{
  "n_layer": 8,
  "d_model": 128,
  "n_head": 3,
  "n_kv_head": 1,
  "head_dim": 64,
  "d_mlp": 256,
  "vocab_size": 563,
  "activation": "swiglu",
  "norm": "layernorm",
  "norm_place": "pre",
  "norm_eps": 1e-05,
  "positions": "rope",
  "rope_base": 10000.0,
  "rope_fraction": 1.0,
  "qk_norm": true,
  "attn_scale": 0.125,
  "bias": "none",
  "tie_embeddings": false,
  "parallel_block": false,
  "init": "uniform",
  "init_std_qkv": 0.0426,
  "init_std_o": 0.0087,
  "init_std_up": 0.0426,
  "init_std_down": 0.00753,
  "optimizer": "muon_variant",
  "lr": 0.0125,
  "lr_mult_qkv": 0.7,
  "lr_mult_up": 1.03,
  "beta1": 0.9,
  "lr_head": 0.00617,
  "warmup_steps": 118,
  "schedule": "wsd",
  "decay_fraction": 0.603,
  "decay_shape": "cos",
  "final_lr_fraction": 0.05,
  "batch_tokens": [8192, 16384, 24576],
  "seq_len": 256,
  "doc_mask": true,
  "z_loss": 1e-05,
  "train_tokens": 101900000,
  "steps": 7114,
  "dataset": "wikipedia_en"
}
Each number is 128 + 24 x the weight over its row's rms, rounded and kept within 0 to 255. Layers, rows and columns count from 0. The size above them is the row's rms in percent of the matrix's.

# layer 3 MLP gate, 256x128, rms 0.22, rows 87-103, columns 0-63
size [ 92  95 107 100 107  99 106  99 104 108  99  97  98  91  96  89  99]
[[167 135 161 125 121 120 152 120 136 116 143 144 135 101 126 117 135 104 153 114 137  91 152 125 132 105 124 125  67  99 144 187 135 138 104 152 179 114 123 119 112 133 145 116 160 109 146 134  92  83 113 148 107 136 126  70 137 177 137 130 109 106 160 102]
 [136 145 147 118  82 106 159 182  98 120 142 132 102  83  94 109 132 108 162  89  98 111 124 168 140 130 123 144 116 120 136 115 127 131 163 139 131 109 147  81 116 153  65 145 133 108 118 148 133 122 153 105 114 127 137 148 106 114 148 136 133  93 118 137]
 [122 133 138 133 113 130 121 151 125 133 129 133 100  88 119 111 109 141 166 110 116 161  89 150  89 195 111 127 110 165  81 109 165 108 133  78 126 111 136 120 165 122 118 147 172 138  94 122 135  98 113 147  85  98 115 183 123 104  95 106  96 136 133 102]
 [143  75 122 163  98 114 154 132 114 106 115 106 106 139 118 184  95  93 130 115 161 140 135 152 151 135 146 108 140 124 123 126 109 141 116 127 152 131 118 156 120 123 158  93 100 118 128 102 141 105 150 125 105 114 112  99 105  98 103 130 183 108 170 138]
 [126 118 153 125 134 138 163 101 151 124 115 100 159 166 108 104 142  87 102 107 132 159 133 139 108 112 137 161 120 138 133 171  74 124 149 151 128 148 109 114  85 143 129 155 118 136 166  99  95 102 133 111 135  92 149  92 105 168 170 173 133  94  86 146]
 [109 127 126 145 145 114  90 163 111 120 154 116 139 126  96 137 148 113 130 100 149 109 119 112 125 153 120  98 138 143 148 130 125 184 131 120 119 137 153 126  93 117 157 136 106 102 148 111 118  89 138 130 105 153 118 100 124  86 120 170 101 106 131 137]
 [ 99 122 137 156 125 136 166 116 136 115 151 175 170 123  69 157 134  95 104 129 127 170 114 107 128 142  96  85 151 121 193 104 113 152 171 106 152 114  78 136 102 119 137 100 171 147 136 128 138 136 127 151 113 121 125 164 137 130 112 109 126  91 167 119]
 [109  79 149 149 179 150  89 122 109 170 138 147 109 130 142 137 110 129 147 143  90 132  99 113 126 102 133 138 135 128 134 131 108 133 103 102 126 131 109 140 170 142 134 144  88 113 123 103 149 120 101 150 125 130 122 109  92 130 135 121  97 110  94 134]
 [143 118 138 140  78 137 136 116 124  94 147 142  91 112 109 116 125 139 148 110 118 153 127 145 131  84 136 149 140 166 111 158  72 166 109 154 149  99 121 146  81 187 153 110 132  92 117 121 121 125 132 144 157 121  97 135 102 118 138  69 125 105 157 106]
 [118 108 123 120 115 155 114 115 136 114 129 113 105  86 169 142 140 126 130 105 132 128 147 159 129 131  93 107 161 122 138 105  95 130 121 161 114 148 109  95  98 149 146 102 146 140 132 117 127 127 126  81 123 123 111 114 133  91 120 115 109 104 120 163]
 [118 157 148 138 152 131 116 125 104 155 144 168 132 113 138 106  87  93  98  99 117 111 112 119 164 138 119 114 137 157 108 148  96 148 111 157 124 142 128 126  59 199 146 156 156  95 126 132  99 168 150 149 121 126 103 125 134  96 103 139 108 110 102 112]
 [183 144 149 105 103 110 149 109 132 152  88 143 132  94 105 168 115 151 120  87 122 127 117 147  95 128 127 129 144 156 154 114 115  99 129  95 118 124 106 123 123 136 151 104 118 118 127 122 123 132 161 162 147 102 122  95 150 134 113 104  96  55 149  88]
 [119  75  84 189 105 127 134 128 139 155 102 130 157 101  87 140 134 125 153  88 126 123 179 151 109 157 122  93 128 142 117 154 118 110 136 158 163 138 164 132 108 107 125 174 131 116 125 123 120 162 149 141 131 121 130  81 111 137 142 102  94  96 138 131]
 [165 140 117 112 133 167 145 119  78  88 148 114 143 140 125 140 149  90 163 112  89 135 113 148  92 104 160 128 121 169 111 130 141 119 107 152 123 122 101 159 107 153  93 147 108 122 155 133  86 146 127 140 141 136 131 170 169 139 105 109 100 132 142 113]
 [147 135 132 107 126 109 146 114 118 143 117 128 174 168 178 105 133  93 124  94 138 175 131 153 145 152  89 114 125 117 162 126 107 162 115 113 116 134 191 122 121 153 155 119 123 107 118 104 145 139 111 152 127 169 121 177 107 129 131 177  98 140  86 101]
 [145 114 167  91 155 144 151 113 167 116 173 157  75  98 135 112 136 143  89 129 136 143 153 126 153 190 144 131 132 146 126 123 156 132 127 152 121 128 106 231 139 128 137 159 162 110 119 131 144 136 124 116 107 113 137 154 152  77 143 128 128 138 126 148]
 [137 137 124 202 143 106 159 133 124  93  85 115  76 169 158 121 161 140 115 146  98 131  94 148 183 184 132 109 126 110 141 119 128 160 109 141 143 118  77 130  82 132 128 145 143 157 130 126  91 161 162 142 152 105 175 115 141 102 112  96 131 151 164 123]]
# layer 3 MLP up, 256x128, rms 0.224, rows 87-102, columns 0-63
size [ 95  94 107 106 103 105 112  94 114  91  97 100 100  92 103  95]
[[ 81 142 139 114 150 137 143 164 141 149 189 100  78 123 120 136 124 111 141 126 151 140  77 155  90 130  95  90 147 143 108 162 146 131 149 126 115  87 123 135 162 147 156 107 109 137 125 137 116 137 123 124 139 119 138 146 138 151 150 122  96 148 119 134]
 [184 163 129 151 147 131 164 135 149 121 100 124 168 109 124 138 126 138 151 124  83 146 107 131 101 107 130 161 115 135  62 103  93 118 107 181 131 103 103 144 145 149 161 167 131 178 154  90 123 152 160 107  97 149 165 186 138 101 103 103 120 116 104 141]
 [146 123 140 100 129 158 142 109 157  98 127 114 163 156 118 107 109 132  88 174 109  88 121 137 144 147 164 118 119 152 100 124  94 120 129 118 128 121 169 116 115 115 123 140 133 142 154 146 118 161 171 151 134 142 172 137  96 135  95 114 128 100 139 173]
 [169 119 151 115 110 119  92 116 147 127 151 165 136 141 121  80  98  88  98 133 175 137 137 140 117 148 156 150 108 136  96 110 111  96 138 151 111 122 129 127 157 161 141 140 110 119 121 115  92 107  99 154 108 113 108 116 139 155 117 135 147  99 138 144]
 [ 91 146 152 127 141 146  96  71 117  91 152 125 148 117 110  75 114 131 121 142 108 133 126 150 116 137 172 130 155 138  99 117 154 141 136 164 148 106 132 111 119 123  75 135 170  95 137 117 175 121 108  96 102 102  90 150 129 123 174 129 136 134  75 171]
 [120 126 154  97 100  96 162 185 131 109 148 114 129 114 178 168  96 142 161 113 130 128 108  88 107 129 124 156 101 133 120 129 130 147 128 127 168 124 130 125 124 100 119 168 181 154 109 165 111 154  98 130 117 113 133 127 158 164 154 170 126 127 114  69]
 [103 122  99 144 116 114 140 103 161 130 128 146 133 133 133 162 123 159 116 142 137 105  90 143 125 121 121 144 112  76 126 119 151 150  90 117 128 147 109 147 131 146 165 151 135 107 110 111 118 112 121 120 116 165 147 124 129  95 139 121 135 125 204 129]
 [145 119 164 129 101 136  70 143 153 141 123 182 107 123 110 134 174 159 171  81 120  89 176 119 152 139 117 157 116  91 133 116 103  93 115 131 136 147 138 119 122 143  91 141  77 142 136 124 137 102 145 154 106 153 124 139 177 126 116  89 106 141 130 133]
 [121 120 172  69 119 125 109 126 109 105 191 127 112 157 124 132 125 119 119 131 160 160 135 136 120  81 101 146 123 139 143 121 110 149  90 115 126  88 132 130 108 179 172 125 127 129 115  90 135 130 129 149 112  84 115 115  77 130 130 132 112 130 136 134]
 [162 113 112 124 102 115 117 143 121 132 120 137 140  99 152 117 141 131 157 113  79 134 136 125 140 117 145 134 145 167 176 128 139  87 100  89 154 151 132 132 144 157 129 130 164 102 143  88 107  95 132 107 156 112 116 146 156 124  99 140 116 133 151 113]
 [141  99 140 112 130 166 122  91 134  97 107 113 134 125 149 149 152 106  99 119 118 106 136 102 115 139 139 152 103 150 143 123 181 112  77  95 127 188 149 137 152  95 124  99 122 109 130 137  95  81 128 123 109 107 146 146 121 159 113 165 153 161 129 139]
 [136 125 129 128 157 160 110 170  93 100  93 136  87 178 126  54 130 130 113 121 145 105 104 144 126 120 123 116 121 138 122 136 160 167 134 137 126 162 136 115 118 170 118 130  91 114 166 119 134 102 112  97  92 167 100 134 119 140  82 124 139 107 119 113]
 [ 92 112 134 144  42  92 107 150 155 140 150 142 146 131 119 126 100 140 111 138 173  97 150 152 155 127 137 128 111 138 133 118 122 114 146 154 167 136 167 140 134 151 138 130 132 129 128 138 121 122 179 125 106 120 122 108 138 134  50 121 135  96 141 139]
 [142 168  73  95 138 139 127  99 104 119 135 147  70 118 126  87 119 148 117 111 124 132 106  78 144 138 106 104  96  91 146  90 162 140 140 129 111 128 163 110 109 149 133  90  99 126  96 138 129 121 115 155 106 148 130 106 144 130 162 148  97 120 124 170]
 [117  89 111 154 144 128 144 115 148 172 130 158 125 115  98 137 101 114  84 133 120 152 149 103 105 114 138 137 117 119 163 145 144 167 170 108 171 131 180 145 148 150 163 132  95 167 128 111 141 118 104 164 132 142 108 128 122 146 115 130  88 124 128 116]
 [105 136 152 124 122 138  98 133  94 132 154 105 132 150 105 147 114 137 139 124 123 103 161 135 151 148 158 111 120 122 131 140 148 115  95 141 155 124 160 167 131 125 126 137  92 101  92 147 155 154 130 161 126 127 129 106 163 187 119 132 109 141 114 112]]
# layer 3 MLP down (transposed), 256x128, rms 0.102, rows 87-102, columns 0-63
size [ 92  96 104 109 108 103 103  91 114 102  96  93 105  97  94  93]
[[100 152 141 163 124 160 201 142 155 145 120 118 154 153 151 137 104 150 113 142 132 128 114 115 131 108 135 112 139 133  90  73 175 129  96 100 152 125  97 128 133 128 118 107 128 145 122  77 139 143 122 151 133 119 129 136 120 144 136 124 100  90 134 109]
 [107 114 145 126 150 153 102 128 124 120 169  87 136 147 109 122 152 112 122 125 110 164  99 109 127 104 123 122  92 109  78 143 136 149 170 140 117 123 155 129  71 152 183 134 107 157 139 109 130 121 152 105 102 150 153 113 158 130 125 145  75  99 122 111]
 [123 124 107 119  85 139  74 110 129  96 137 135 114 125 114  99 142 120 123 145 108  98 133 157 142 106 164 163 129  96 114 107 129 122 144  66 150 161 147  87  88 130 143 130  92 139 146 124 102 102 161  97 137 136 119 121 143 129 140 134 107 161 182 129]
 [131 116 155 144 127 114 117 147 105 141  96 108 109 124 130 134 122 147 103 154 163 113 156 128  85 102 131 142 124 152 125  72 107 130 130 112 128 139 167 159 154 114 116 124  98 114 137 100 106  76 125 132 159 129  98 131 198 140 127 162 120 123 128 153]
 [116 167 169 131 109 143 123 125 204 100 102 116 144 115 116  95  80 126  94 149 146  86 151 140 130 158 118 127 141 140 132 194 147 109 132 152 119 110 110 146 132 106 127  96 130  91 129 137 149  86 121 116 131 143  84 112 148 163 140 122 120 155 101 158]
 [164 176 109 128 150 132 158 162 138 167 124 111 137 160 146 100 112 130  93 118 100 126  98 135 133 122 115  87  98 108 128 177 138 110 139  99 150 173 101 119 139 127 158 118 153 164  84 119 149  93 122 143 107 124 149 142  86 168 131 110 140 116 106 133]
 [160  81 128 134 134 152 127 128 151 147 128 109 133 123 136  95 184 134 133 162 117 163 137 105 121 107 103 105 134 126 131 132 104 124 120 142 132  78 135 133 135 101 152 115 124  94 123 169 146 136 128 148 123 112 172 164 122 128  60 148 157 111 137 143]
 [110 121 105 123 164 126 123 135 110  87  86 113 146 134 134 148 123 130 156 145 132  81 161 134 153 134 131 122 121 120 109 158 149 160 171  78  77 125 111 110 132 131 118 118 142 129 148 127 117 138 145 107 172 125 156 183 118 158 132 146 123 156 147 140]
 [158 113 152 125 150 206 116 148 108 131 166 135 124 123 163 132 100 180 144 134 103 223  93 139 132 124 156 118 115 148 139 111 102 163 110 134 116  95 121 146 115 141 112 161 111  59 123 159 114 135 103 133 125 109 100 106 127 159 150 152 116 129 156 136]
 [121 111 153 106 129 154 119 146 130 119  89 163 159 124 192 117 148 186 133 120  81 118 133 128 162 127 118 117 154 122 112 161 100 137 152 120 145 131 125 119 106 146 104 134 138 145  95 112 112 112 132 130 114 131 108 137 118 139 171  85 145 133 129 152]
 [130  86 138 134 130 114 136 130 104 142 111 147 122 112 144 140  69 146 140  78 119 128 118 100 101 129 104 103 116 110 136 138  66 146 153 133 187 100 140 122 165 132 149 116  96 144 136 148 150 143 103 107  85 138 139 110 154 102  82 159 107  99 134  90]
 [ 98  92 119  68 148 118 148 125 133 159 131 107 155 125 145 176 110 113 120 134 148 138 152 157 148 106 112 120 146 120 160 110  93 113 138 110 106 143 119 137 116 134 148 109 113 127 153 144 147 134 169  91 159 105  88  80 155 110 103 157 125 114 158  86]
 [144 132 137 111 122 164  71 106 169 127 121 172 145 127 150 111 108 117 135 166  99 138 181 148 151 136  79 141  89 107 112  79 131 121 106 102 104 142 134 155 152 122 147 135 117  94  92 119 163  88 123 117 123 163 123 145 101 127 111 137 107 158 136 131]
 [102 149 130 105  86 146 128 178 138 141 147 137 111 132 116 175 115 118  94  92 126 183 107 125 123 130 105 160 146 106 127 154 157 114 101 123 122 160 168 128 119 177 162 114  96 132  94 114 108 137 138 132 106 175 150 122 140 146 140 125 107 119 129 127]
 [ 98 138 131  70 114  97 132  59 157 160 115 150  84 146 131 118 110 120 148 136  96 115 113 105 109 123 133 124 139 119 114 182 115 130 147 150 143 111 145 112 157 114 104 140 147 129 106 134 114 141 153 148 128 123 114 131 114 122 149 134 166 139 178 114]
 [119 137 151 133 114 157 117  85 134 124 136 136 119  88 173 129 115 126 124 153 131 175 112 144 145 101 106 112 123 124  73 137 182 165 155 135 113 145  79  97 186 134 152 118 102 106 116 117 155 116 113 160 147 138 125 137 116  98 149  99 143 129 143 145]]